{"optimizer": "laprop", "lr": 0.00258, "lr_mult_o": 1.41}
Each number is 128 + 24 x the weight over its row's rms, rounded and kept within 0 to 255. Layers, rows and columns count from 0. Numbers have three digits each. The size before them is the row's rms in percent of the matrix's.

# layer 4 attention output, 128x256, rms 0.124, rows 0-127, columns 64-127
100:125119164155140149093162117092150146129108095164065149138106116114089086113107112129156147082158152126151150151160110133068110152180166106175179075162146140178136097100132092134136168158133154
095:095114124142145112132100111144124121132139168152115149154167153105114134085117122133172128140132094101132141155080128124154113116105113173132105107085120148137115128124123103118132131136114100
104:156167064124148136157096120186119104156130157146179139138135165178155189109163137117113131134120099155146128109130127093107108104115145110151153119162152142146125123099133136124110163097125121
098:114137118114150096150098165161086097087154122111163117107111079144154129131160141091102087123123125161160143143093079154117134185149156142119118103076124106114130148140148075094155094194152100
093:149127127176134104127156166144152137135131114122130105119138150150134161128093109147113171134095134139118174142119116169187172146136097147091089145122116168119125104177109129099132085157116127
089:131133104116068145153117109159115082155116122127162146128139098159127161100155135128124106119143110161121134113133146158118135125113172122115077133101149107090122128139132146127146088108111120
096:109133096102128153168108092132099126126136161132145116135123133134144139146130120155122099118142116148093107153118176111127153095113152142164111169121141138143158130143130177142110117083103116
120:139170056081152075187072184197099074099171154122207112069172146151173200137189154095080109135080154116115125133114132121145157127126124134133144127119098130144124129158122141143121141140135144
085:122117089117147132134122111162156158125120127122140097105132144171147176124113107159140174128123132140055079127129175094107174098091142126109126176122113142163166137179119177162130123102116121
124:094091144130122110155113132087081109092138112117121140125147131105112089123146134118110082119109135111126122155100151111138147094104109139115120167115088133132123122152127148126091081105123122
101:121135052090126126181073083206116102164152173142198121144173146161127209154164145105100127132094145096117090089137157066118119090067128108108161147122093149144102113120114169186114106086116145
107:124149120139169101097135142148167147110150138132128124128122130122129173143101109114128176141137144143098112133143127126090162150141151097138168129134132121160148136185107117101143153149120143
089:157134059081068140148099173198163137091155111116181152081178122126153225091150122113106153124147160128152115104168130141145104131139125106084146109145109156129103111111117145156126140119138141
102:152182101098124115131087119166131111162129148148164146111137141135162167085146121087067139136143117117122126117121139138101121126155144121162093123135181124151122125089133142108130085124136111
090:142100099153109144162146110157104130138075162138160135147135140160097132126145120130117118088137144150087148140161146111129158135122110113109161135162154110134179130172085096081132148157095154
095:071113157178101150094194145116141198126116137060092113178143067120118118116106091142123149099148133158089084103165144105118149132124151123121172140095108115137160161176124146138147167134116142
089:155106132137092164130110095138120138162094111127146191154182158139089132093147126095113119122138132149091104123099141084170150134093101144078153160151100168146135125168082164117133127137132125
102:089132152132132089096157180124142134080147120097124130101157081096102104125135119142121137121129128134171157149113077162172085180168114113121117091144143155123100116083132085125135138179125144
103:092111176138108154080179088069174198166140107102060130187111109090116090107069104187152173117144127164106101125142144095144142121131146145122141135137149143157138142144103155135127114122104134
110:113135100123106158164116070154134149160094186140137183152161148152122151114136122146166113121135101153084130115109159112142168120106121128144122145128132126124155162162122149127156157116139132
110:077128098096131081186101142146062086078136130100175114111156132147145125128187134135110071124088162148099127156141146154120148150142140131145130119137158115169178135150121123109154159151144122
099:130118110104124134165082145139093099113155130126162117104147118148139150139149137077115085083110118134189127124149094145132083162175118122144119079127127130100093112095149076105132146151128151
089:138159103144129124120137137155169124174139150100138120133173149145130166152119117109107161140084125164103133125089121134162129167127147135133106132084109154157133146150175143174142089158141079
083:174123136182113167100181094145156137190073115110123141119157139155076147095099087120105166088142158110130075125173135129077082153116118106083164095128126108143146138122115113147190172155158123
119:197148079096121146151084159171123106138154094153191149096164148149129189104170176091078127126131146104123123124159160093118130088112131132127151126152142144156124105126103150149112133098117142
098:150126214164147159050177130064185181141085104157046138151083129086091058129047110154182171127180111097170136147124103134125084131139104124127139098116125122140112104071113091113145149138096126
128:148125070123132139190096158172086088104145121121193144111149122151131181123197157107093078136133128102180118113149111100110060114134137095119161081144143121135093103067120118161154140112115164
084:134117134125114125132122147114109131108117118120127121146137101113131110151148160129103108113117136115175116094155111111152068089111118119081131101153145134085058102078124142182118129077114191
099:151126084089134116167079144149096092096137146150158118113118163156153141143160133135133101137107130107153107130122134119124123098119109114149120146096112139123126138104144110128116118115100112
117:121090128136140131118143089131170165136106167122110130166108154145158133107093080171176161165112121141136111117124111137151143135128109156150090158104107170096129139139154125112125084129146094
091:149121150136080177096148125107115116130113139136121148153095082113111098113125131110137120102164122128143114113138101131153107138117111147141104127129127172109117130101100115127128097142102114
107:118119096092150107162107143130092104102124103166146140135102140132113133109166127156178086119127162130164134140165073147141112172168129127097171098161133120118105096128131070124081141174117165
098:155120174159139135104148143094125091134123082145120135120137126118102106104117144062126133096127142115129109118136098146140114166121094140066120120113151131122102111155100108117147126171113100
109:106162071107126104187083144161101077128158111144178137131136152165143164111192152125134098137100097135118091154099163087153101095088099145133124145106130134144141146095149160151119116089106075
098:117138149144125157100156064101156149186112153129081136209087147153124090112096096163181147118124080157130152126080113126156136119112125158127092136118154129099150148100134124122091102124115123
086:134119149148119149126138166129141132121131116163111140128126103127123134115115164086179138124164121134125125111141133117180121123114061134082159124134109099097097152153103130164093151129127162
100:120081122114138129151136088115148135145126132115117141176075157158122104098122112173182146166108128134143108174097136116135090133144093141167105124091118144165163165080159110136155129142156057
113:123126089133152087166135184153097104086115093120153108085149128104120137148166129107070090083127131122142139125164137156108114123141129104130132114157158134104080095116157124120142106103100138
092:084152155150093115064149160116181165107159133091107117130145072097136131137085105130119193114139122108164129109122111137166109136154086127142121113135112183107093132106132116138113119137135100
084:172151083088145120177090137133124087121144108141146126112106152149159121120183182115161091189120150161117141173110123117162128144125108140130131126101109110144131159119145138145118129143142122
110:113172177174120085034181145072202147143145102081066094158102086113148092116058051133100216145124152151097130102146132123099144125107179110113137145124155083107148151149113140129135134131150172
107:137141130158117147096183160136186164127119108111093135133133117107103139131081088117138174099118171121128145111171121136145134149128128129099135112129119114123111130134137098132103131149096126
117:121094192162098163077167065069162179154076151148051163159092118081092076126103128171147146146171135092120119115163156080111134080096106131097161135145105100118123127135095157159113143092084183
099:140157123090097089112086189127139111069185088140136137069177129121154139102132129093093147136113156100152146111157125114090115127132168094104163097146108161163113095119104105139141134134122151
139:131117116097123119172109090132091105149117161154145139148099157138123134145156144138165075164097126091130123110136155095116119073087135116123159134163137115146103090117104165163120145065124147
112:100121144126119126133112130096098134102124163133114148135140116117110088123150124141129090128130140121120123125152138120107135118133128119142166132154124133125121107153113133140115140116129148
100:149136073123128132143135129181128135131127154137162137150140142166141181136124114127143147149112121121144191135146104175104121122143182118105130103101150083108140100114143092100129149143101171
094:115118159138139146105149110112130124148131111108114087121123081132114120113097106136098143065133120104099088151137157086143111101126069112113152138135121120138127143114141150128148139099097127
109:142187078139148142121149140209155121145134129152154147139134104161113209097132078111133154104166117141107124144116145116124150127135110138139148127127163088135150159131141139123142153113137128
078:090130156132116151117123090095116144146123143122116139157086137121117105103111122137123129158141128119137097096146118104125116113107092102120159137109126074140128151129101118120127124129143136
104:134132074110132108149076135186096085124130118160166106133071142181150164123151121115170110111148175096142124153165137137123137100121124129113119143116119132131128096113148129153082099106104135
081:163138132163109166111157097131158165184071137140097164137118149129132132095121137132118149167161124096152109121157109137097096135151127124153105117115147126118136156098122106147135105136124101
094:126125135102122139153093109116088106135142132152125111120144154119136110127136158142131105147113130119131106147127151125103118110116142119144159126161143125143118118125123149133118150109167128
084:108128124141100132088150111128152138151131132119119128156114118122111130156121115125118144133144114121071122121080147095125165122150132087147146145139124143187155128141115167112111146112143110
092:102125135097118090139097147109122135094130124108119145125151143109125099116141160149127126136116122094155114094169147092115089077112106099123146118133126137121114124077091136153139122097088162
118:126164050116094125163088151190115092162146103119190142109154109156140200085171123102082115102144100149089125132128168107100148094112167127143143159154168117135160125134103162111135137088098133
097:157123166102109116126075141094090112136130133149124140123135157115116079117121181115136100155136120132101120136117157097123167104131115174196128156144151150158168136138151128117097152115150097
095:129162077062120115191052135167082092118142144122198125104163130144163176120182159131077087137135132149155089108173119145116107141152115125151108107124152155106100131121127114146142099138112155
089:159108153132103192105148117146128132167086121156122161128154110112084156079103129126142136088164154139137106128165096139134101133100113093095156103135098114101109128128088124146128125128099169
081:158128097119139151147125122173141145124136148120147190132180128117093179114139136101100132163125082068146127112145124122073130106133122126177115130157122161107111083113111118117094123111092098
114:113129161124127118103148115085152140138131119126082144148116117082109101107098127151131146127140134126095126166104150099143147128125123159125130138129105145172145137139116145130121126123121111
084:087106145153147132139166103110133149136125159112112109178106101121141102172100081167174114131123125120150165151143125154127092134131181156069112094085111104118114132092150105144117143126107140
088:111138133132172093138116131147115117093117164111174108106152145158182132157128131101094137153102131148127133142135114150126149153144117109109118140118102121121122135173165123126147089160150109
091:185106151126111190088130092113160172174062134183112160094136178133063118112090158098147163087163098097158125128107107110131095116127106145138102121083100142140134139092116118135128134136137083
084:147143141128148114094138188150137097079183115107158134086160097120125154149124099028078146139126151119085119140129159135098171151164122114134135153151148118164152136178146122108131141145155102
096:137118108103120146173118055128097107158111185166135095136092152158161137152145145171146107153097165083139109101156114142127102131149115091104147120109101143126084099137139126171149102128113124
103:111134138133134117121098116127132133134139113124133125094141126135151119134115107087113139138126105128141128131096147116119120122141128135152100146123111155144117156116134140133099105119160120
090:172104120121085154157115120129069118109070118145155161101137137123096124105164183103128076171157106078137141136125145138109128086132126116158111154133135143123123102088123146119099131086139116
091:142073148100171162173096102102105130084113176163119169136139158145138085108138142120180103107106166148138111149123113164179112170111094135115115128138103118086114123144146116134134095171138082
091:124136122068132126154084103121127112122137137147146166104181152109117131079155128103095111114129126158121087117128122091126113146123123144108133135137143090122110147127108137146125104133141142
106:145073210147099180078163087072138151169112119115080140142135075101096076136065148104141139115161129154105149141117117162173152157122112156104098135107118144103139155168112109104128112163107140
100:174093129120104168141109141148085113105105107132151122067163123097118141129156173123090103098159105115133109095143140120112123098080130154126106133090148114094113145132139129125157127102122114
104:131150115178152111122142152135163122143123114135115130155139150171150138103109091150128172118094125079135128103123140106102117116118130075128167119158153135144118132113086141129150123121143132
082:082122045140103069170099146207084090093098135140200123111106148166152200126185097129137103137131105106129140105115115153142111113118098084129141110134146117125113136108112113120138156115117142
103:061160124136127077151101154133079103145156120082149089111130093121150125128155118095075088132122123127118124122151161123092148095121175106133144147135117141131144112145118146124116129097120152
089:130121114121112142156097112106115131157141113147125148171110125127134129095138174138161097146154142087126117119176147103091124102133139126118144127157135136111112100133100124150117153100099151
113:096121140139118118135120094119125128163122172122125169176095135137121100129126116136171103177124156159136133115111094146155118164144128137129121125174112146125115113125116115144092127153149122
099:116123124142090151126153095112124149139079120142110149134121117103099120142123118145131124108154120124099104140126158122102124112129133118108124137113147110154133116139160149134168119112136084
098:137102167142081149103159126081144162123078077122092124139105088098120091116102143169130138138151100155158132124116110147168086116136110133123098088097156108114135143070121107111151154121117135
096:147083124118109142149114154121090114079127105105138133065146116109096120119159165135124091119138138122137143118147104153109139146149137111135110123112103101100126125157136102117146139161120162
098:102108116134176104129141113123125131146112141117129106152114159170128107123108076157158129091108100145097123126116143108105167124116142117145127166107118125120162133167148136097139138134108129
097:059177148169148100072162123118176144157160171101086117162127108150123103137093068129157177134123112121123129134110126127102132125125166084164125128155144175148127083119139150145128108112122113
094:078119150128118129110131065079143143160115130142095107164090133137114081123104114178184146109122141174056108139096173116149188133088138172102129179154110093121171147199101174122119137118145146
102:133196109140162098137140180147149092117204127082139097124112115176208144121124072148123151174097143132176141125126097132155085143152095103133141083165115135117111143083122117144129128132178125
120:170121064121091158180104122196106112136092115130184154118144112131134203104178167103088110141167112103105134111130168095116159088106137108119132159136118135123124121160119151127120133085130139
097:147114117141118158143127061143136118172121145143135140132104134170139142146108115144159124155136105134149148125087106134158128153169107175137092131115133139100123125123164099096107104152155096
106:168162097085091137145099134153116099133094137136159151119164132124137165103174170089095105115153163113116095092189112117109127151117143131110155113138148094095119127158118133166150174140125172
101:114106154166146132102184099097180155136107144116084139169092120131121084142104082166162155139126135141130129129090117131167108142121101140131111130097094132108135164100156128130130117145144126
102:133118137145119139109155138105153130155144128137112115166112143145136115126082116126121168126111125135088155140125113152166142171143113120083132114114150094145145126179125097083182153182137130
124:139126041079120127227069126195051050106121166129214131074181142173138182120212152095090051125086141127129095117168110157125119147129115130111125118116119120094103118132134110128141110138114126
101:138122149128109139128096140113093121138110148139133145138128138124129095109130140118123099154142103121149169143119095146130120141149126137150130100104116118125155141096141074104112155160116116
098:116125149125165137127146138107134117140174123084136088116136125142126097123115132105098135117083181142105122155122162115145156117098167146155128182120088126167161121149122154151108099113159111
089:186132137104169140141099118114123117141150109176140125072118131158129133138130176075095130133107163111114087143129150085114133117095130155123163142126129092115136150149138142157126135109147092
096:153142121119140152145121110141141127184148136128126143139140147153122134096134152137140121141118139151130110132150114095122126133114154133102147118123130141133126122134072112110125133136099165
129:122156094119137099141130188156127102087177112073171096083168110123156167141159135090048138116098142122166135108167093153139087142133136132099108095111119128092081114096119114153107097135087172
098:202100109101098182149124075137135133164069083184118179114092135106123141088143147150137110164212158126161139114155083158133100170166141097108139062160148155136112102107091096113143143161124144
089:140101136112123135086130132118162105083146112143112143112117105135111135100091120100159174118145169120153142102146064176163124167130088105095142104163088150089111091144070109137063138177127204
113:078166116135132079139126151133138129128156180068136103156155141166169120137152125144108133151069150114139129098146119134105125126156137082174148125179113153147123102133126139145101138115142145
091:128123179106143107087118131062144139123102082155104142133147156084091066137119141093099134103121151139101101139155128109109139158152154124104166141162145149170144097160136129122146129148113134
077:158094127141091155140138114110071102129081104156135155097105108101094121117154123093098090126188088100118124135082122147146094135140074144130107113120141160118136155105117134131137124147172072
086:143135149150143166092142140145157147120150117116120157112169120122105127124093093103126153133176135096055114157099163119132192126095080089115146169116095126150166144190130155083141159120127087
098:107153148159098126110127118095135150184107105132098154140121136115083101133136129086107119102155080139140141115135138119104117103107163136116136117146142122120125117099105151103124131092105152
087:157116155115161136094134112125162135128144129139107154141146160133116136119066112137167181167122140161118134120128089133154150156133135118096120121164162134115141119160105111091133139162151152
104:087156101159153054155129140156087089147120134115156111142096143158141110153174091123113076128085111125112143166095139113094150130113163124178151133108136130167180147125142118110125148134123098
098:107109186201111113056205157111158169133106119068099113150132092101086093133092105138091171129143095098145124119112105142141125130131085116142097135109112168117109119116150124112155110136126099
081:090105185148153130105136111109129148150143125088109104146156104119115086131080092120139117109125136146121125136121123137173134171140111157085112134119138122119144132149136098104164150165143116
103:143103125137138135148135121119122128131138112097123117157131131126123124132132148126117119132096120139126116118104118141163131125123085168107084137107118157093102121142124116099122097131103100
091:134137098092102119159069159158101116107125113146164172102162119122138155103172161125138093133175123161126132152129135143185144121125116186145093135138171129098141147127138126112124134120123142
103:111119180133150154112169107068150150104134164098070131152132116121139056150105099143167139135122129110148117115150119129077089143111118121121144100131129087117110112102107117130146148137140139
100:134153108109145128171103116152082073127134121143177098093152113138150146150155133089091095084111105152119115149140157124109126100118130117152132138110144128110148155095142137110138145088086127
092:184105139113135190129151038113148152183096140169100142150096154137117118098118155142159146145155109170143135100123110157142125122123114123148085135138139168073103108121131161135109085108144126
094:141187063101114089168111144178122089171109111123176143119117165158147188101189158117122106148122147175086129118125148130167162144115147135124141139156117131161161141158129157141119172119114124
104:193086111089095161173063101150072087119095117188168172078137141122111145116183194065110078141170125119117099114130149105087136116115128118160160152153117135135143125138135157148123140112161108
143:132119072100111136183093127178083088115145125111195120100136104136155180123184161114096097125140100125160135133112105142132090134157096121164122112131123157119116131088131127133126129139135107
089:112105118192166084136183140151123157129126128081134092118126140147149136146124113135126120155108114096139141125119115135126103127147105112085126093094136109116113141103118110129177147138138125
099:154152189182115117061173176080172122139108092115088108114104093102128080127066115120075183138141132134126153132090138138119131141126185110127119140106146110148149147116125124106152126132159101
104:132105093118122134149127156170112114071156088113156106131099091099161164128152125125124123126156113098178184125136110136107105131157149112150116083146145122148110136069110095111104155138163146
093:110081118125104154152102090144086096120117149158171157134121091125128150123159131136130088145135100086113129152144127122116145139172094141137154121120132122128142128151151102119136177154110100
088:134133133111131149129118112081135151124127122127106099099159151138120115108122170137119145080120137150104108135152150076140119101096136120115153140155131165154148126142086171160103151101121143
136:152134088131131158158121134185112113128144109109183118125112090147138200142139132120095120137147125119138144119147130125117122107127148115111139132132161103108135104118120115110153150111116154
080:099175143103113082108112191127110076116156114100134086089166087103148133126152134107053128132133144155165130128126100141114114150144180095172140094137147146149124114104132149139135126133173137
106:128128133071108136167082125106089116096096096166129147079175144100116121106159168129128089117129142125153122120180121132100117135141157110130126114139133136110118110136110118128117129130125153
088:141171103105110110141123120109147130154142124133113089131098151142123128206136175141120138156105114135085143168096175108116150096125139102145135145121122117154163118136155166140153122092133123
116:184093126098105202160074115142065117139105076158160126094140110128111148113142187094099080084167120128107126113125175109111151077101145134148145146121117125139158146138120149150146154085138138
098:121162051113160072197049166220110084121177154134195135106195174167176210129186115089123103161109119132149155107125136107136154112123127126122128148144104166105115126133132136117095109105110161
092:112176111124125102124127118132189128164146144098112101149105138132174134138110099152139159184090118180112134141074100120163124182144139134129106117123113156171132148129097133113136112169165118
086:137106139151134162080170102096192201126092121158059145159090149112106125124078087169182181162157115132139155110132091142168139145138122143087129106124115121120108127140109124140116140146158159
101:106122174162137147109153102077157180139098126163059192155135161086074088124098103142183137142141101121160148110132119149136108117138116146111113103156118126112080092105136131119123111107111122